config.toml
d_model = 128
vocab_size = 820
activation = "reglu"
positions = "rope"
lr_head = 0.00885
schedule = "cos"
doc_mask = false
Each number is 128 + 32 x the weight over its row's rms, rounded and kept within 0 to 255. Layers, rows and columns count from 0. Numbers have three digits each. The size before them is the row's rms in percent of the matrix's.

# layer 12 MLP gate, 320x128, rms 0.084, rows 295-319, columns 0-127
107:128178207143074109153070200162062201138098138109049116130131074103093138054084139120168151087134182182105167128153117097106147120119144166137139113133146097162110169064107094111153111143178095137132154107142129162151141144099147176150104147185066108167119180149113136096101127173142148119148103140152158114094082148123132123104103099126161138083099129128118167063106122126095145145100
102:190098153137142129150179130162117098101105075154079129162137126104031133152115082145096146111145198104128153163122144169110130121076168150183098178142112143105104139087127161179122119185119136177106126091143155108122094152133172161034115153125135142145106167147150171103110125178191134098142110129062104153079068136158095075140139112105115137175095094089089138142168146148155131152090
100:185128136149091100141106175071119137156154099161158178166195086031108098157113167117106150092101155114117173135103128118130125108149119196125053131147096128041107160144190145143105120099111153111161090144150132104099086090106189150053148169149131154073102154177153119140161108132128133129081126123189119126103124100117125140143104069209121125130106150112147191115135120144131133135127
095:122080171111140160180132120166066130135114182142109088154153152177152091120135139148102137106144109133131128169121105122154162127088158086111125151185117109134082166106161098064069137155157149116078098096137141179163102128123156119140085062116135125079116183090146147101122205126083121087143130117118204110126140151078179151112064150111165150125078049119161117126074164182127164131091
094:143168150137208139087139138082067097150148122090135123163184146148115147060188091132111140134146142136125169144168087089078102069140053079146150162084096181117107142146172155154141173200151092099159127115178098141098118153127110155111158119072105207121108133160095131108131119096134161097154154096100131126120108063135094111117126091178153119142142086069123146125173117126141148159076
100:172144117091190147134096100140139147122127107194119141126171120087112166149116171198095092148170195108107156169115141133128128090159151057122093099081159109126153059119147159173099148128196145122115140099154117111100137156079182154122128149135139116103114104152132117110111114163101126100116143057182115122128095105095166171122112065151187097184101173166073126124142052154114120065108
099:152146159159136109149151121094116095147204167134155107144099125149072088150067156146127133114100152081117128120133199161148064102167145146121116117152130120063137140172206171127096152122113104130133132074149173110132103127133139147087110104071105147084156142186120088117110099113146137131081158093139148059106080112104125077157162112085152131169163115154103188175173025095135147148116
111:145126140076110157167094165187176173151123133138141179100123091089134118110114113179151155120170165110136195119084155148108114118115142088157115093141184199170136130125104126107115163101093097155171090108150142092139141138155111166142087201104121079107098108186123065127152100176155106118099111134138124129082015136085179154167169116059134128129144108116094130073137114076120120131146
103:141074145154183146165070172158148130186110102115128165094156130170132102046135128131038101113078174122141094153158115132159176132154078099130090163158120111132119152138147165093127149138161140161104140168175117156172134138169150129154087117143121153169100164125149152116041164075097131097120113125174122081086072183092106124119139053093142136162139091097109115158091158151094127164106
103:120183151068108046128151105174115143172156167152127193131089109117147109099144100130109122173134147140130184102134138095087134173145123099178098104151182120111064112091149155114162102159098095167072079065131096146078156163153184119117121057113102146140097172149100113129188163086178136105116105140129081118075129188152090129164111145064143102083143138172117127144127149158132149156143
101:108136195115120151087088172141140136145136084151162115147173107087053135129136146138157087177108159096127145122121113083103176130134155181150114083145092174120129172050173108180194128164119137098092130126070155153142160106111154150151071084129128071149118105141140122121107125136165076181108071059149148094108135176178150138135159104122131164157154186078113073138092130177134144133165
097:123169155097151180189155111114060128107061121140128117136131158098135142120230147125114068150124118095172174119188142137131124077143163113169079094119128160094092106145182128146154141196145102087124156073168154100118100164089154131126109084121110179148125151133109132087170149124199113136105097122105139124110102077169152123132122088123149082081109182104151088116134149155190186084128
091:070169125112116136094140093062127157159112156092111135134116159162160124171148106169100125114083117106151136085142094133058111080136085116140088126103131081155151153164170176134121081157133141137145177129205144119106156096096107106097134133159098146092094085151115067116117120148132199157089134142076189139201091095140141065108168126122129182180156104157175129125074160145188140165104
099:142071168148126149124159143108122171097141163085095111152097089150086151122170147129107063115091121161106125199222104151124134122108132126172113113156170161155131127130132103180114177214135093091166102131138095119162111125162176143166122102103126126120106136101164113106064127123162116137169114113105113194152111158037098085135128076123143148175060054137149110152168112129124141142081
107:084140110137100126150097178110132136178172134153112051169132116093099136175131111153122148136114136106131101169164175166115138178099116114133126091255120123090171181098145118169123151148143052173126067139149172146170058086085117140159109091159112102102129121169134147169089105145113089136094099102131118147087123138060117128124089106064137156167133098068142144164129161148114114139129
092:091126166115091116178053143178181150101170139151103155130116101127096113100140132142138146120079174083186167111143124159078122132112091161163141170103096160164119149118137101058189101162103159133143148091092159129131104101202136130088094119133137152149087144045158106104146116115123150105142136153152122149134128097103175084194214133100124154173145106054127163136104135108178179096126
117:129190174109108139148127184115059132112160177112125142178136068112140160063126192126149097146122184063112109150165089168072087098162104146164160157146111145073109161161148151146125106085116045103113101054127147067100133099163175137123176128140181122121093177124138145127078100089162100175132108120149114064098117112119149132160149124120159138183127161135111118144130106171150156139113
109:134127153104119124128085200120133177106190144168079116103158048150091164087143131097122104155099131111120142143163106106112147109068188115173110153177134126080133108121134103183099132095189127085131191114141133118150132099067139175179170132187095077107133167152126104148109074138162107157105081137163151089080106128151085107227099136129092158100126154129093165149089141115152133124108
099:106193154112158162143153181145058198106127141172092164142114098087113130131147108151140083161093180067121146160057153090097096162120123157074070130161144078161112128124102158163144114173104174127158172143140154098166116139060138132126107135137110129112088123124155127132142103159178093105170113108131075139104084110110034076163192136061163119113139121106131131103104146127131104163109
107:140123136158134113126089110073123123086108121147072126161147149174059114177143133128122122152078179122071123091148104109127125113136131165156165097201163098104121175117143184176126169131090095105135131150117169169150153204196131142117133123147118085133149146080132083137178175097190114167126109124152141119095127155082107106174163078094157123172187164068134152165122072094135096100073
103:120099145135123158120078135132131116144107139177103168119118075127157116174090122132110200117195159161122113141159156160119093103150101141133149088183108081171114171085150167047086121158100065105084102119116109139090111089184186099114147117085141137100096143139132125147092084124115093140129102193059113174072120168165114103171175108096174108163171145106173141102102134158178141175108
102:130141116103134110151157133124141165126229182153080149133123128136157170114130142079155115172156136096121126126124073134039076113101065104130104114167131143132082109163133102093151115118137127206167189092067170084163133132096157135165107112174118082080152155100118080094125144120127109137198152063112191079127107138120104113138163091112083176155091157115124133169109150118160158138143
097:103148112158128148147085097110190162076151121118144088132107116111130062175166145123153139150124139123171147096126158173080136131085121151155109133184181119117138137112141164175128084144094190185176158122066167110081193099132148062129093105147048120080091143155104117184101171154086125105119109163132163112174077111105071131096158083088117109114143127117134153177076100130169143110152
103:104097089127127098185154131091142137060121180114111186098166113125130121169161174134120121119172130098120168192110098144134066102109185112119097076143136096143114150133175125110137139111166138125127151102133136120135122138189097171118114097186161078077109134140168100140088162160132112150108135132074160149113048159144131060118149094133070135183169137046116186108158123201127133178148
096:174156141131161145140113161088132149118070218131049116145138076093128149144183099107143146153129166119121141132121093137152117157093104154127134161122129125121105109161104086128089167109195123078150052101063113095157185108129159099113126214102104144101129162113137144099142170150139137056138117128162082202074121081113103196110127098165085179159119112098107158138090124107110121127131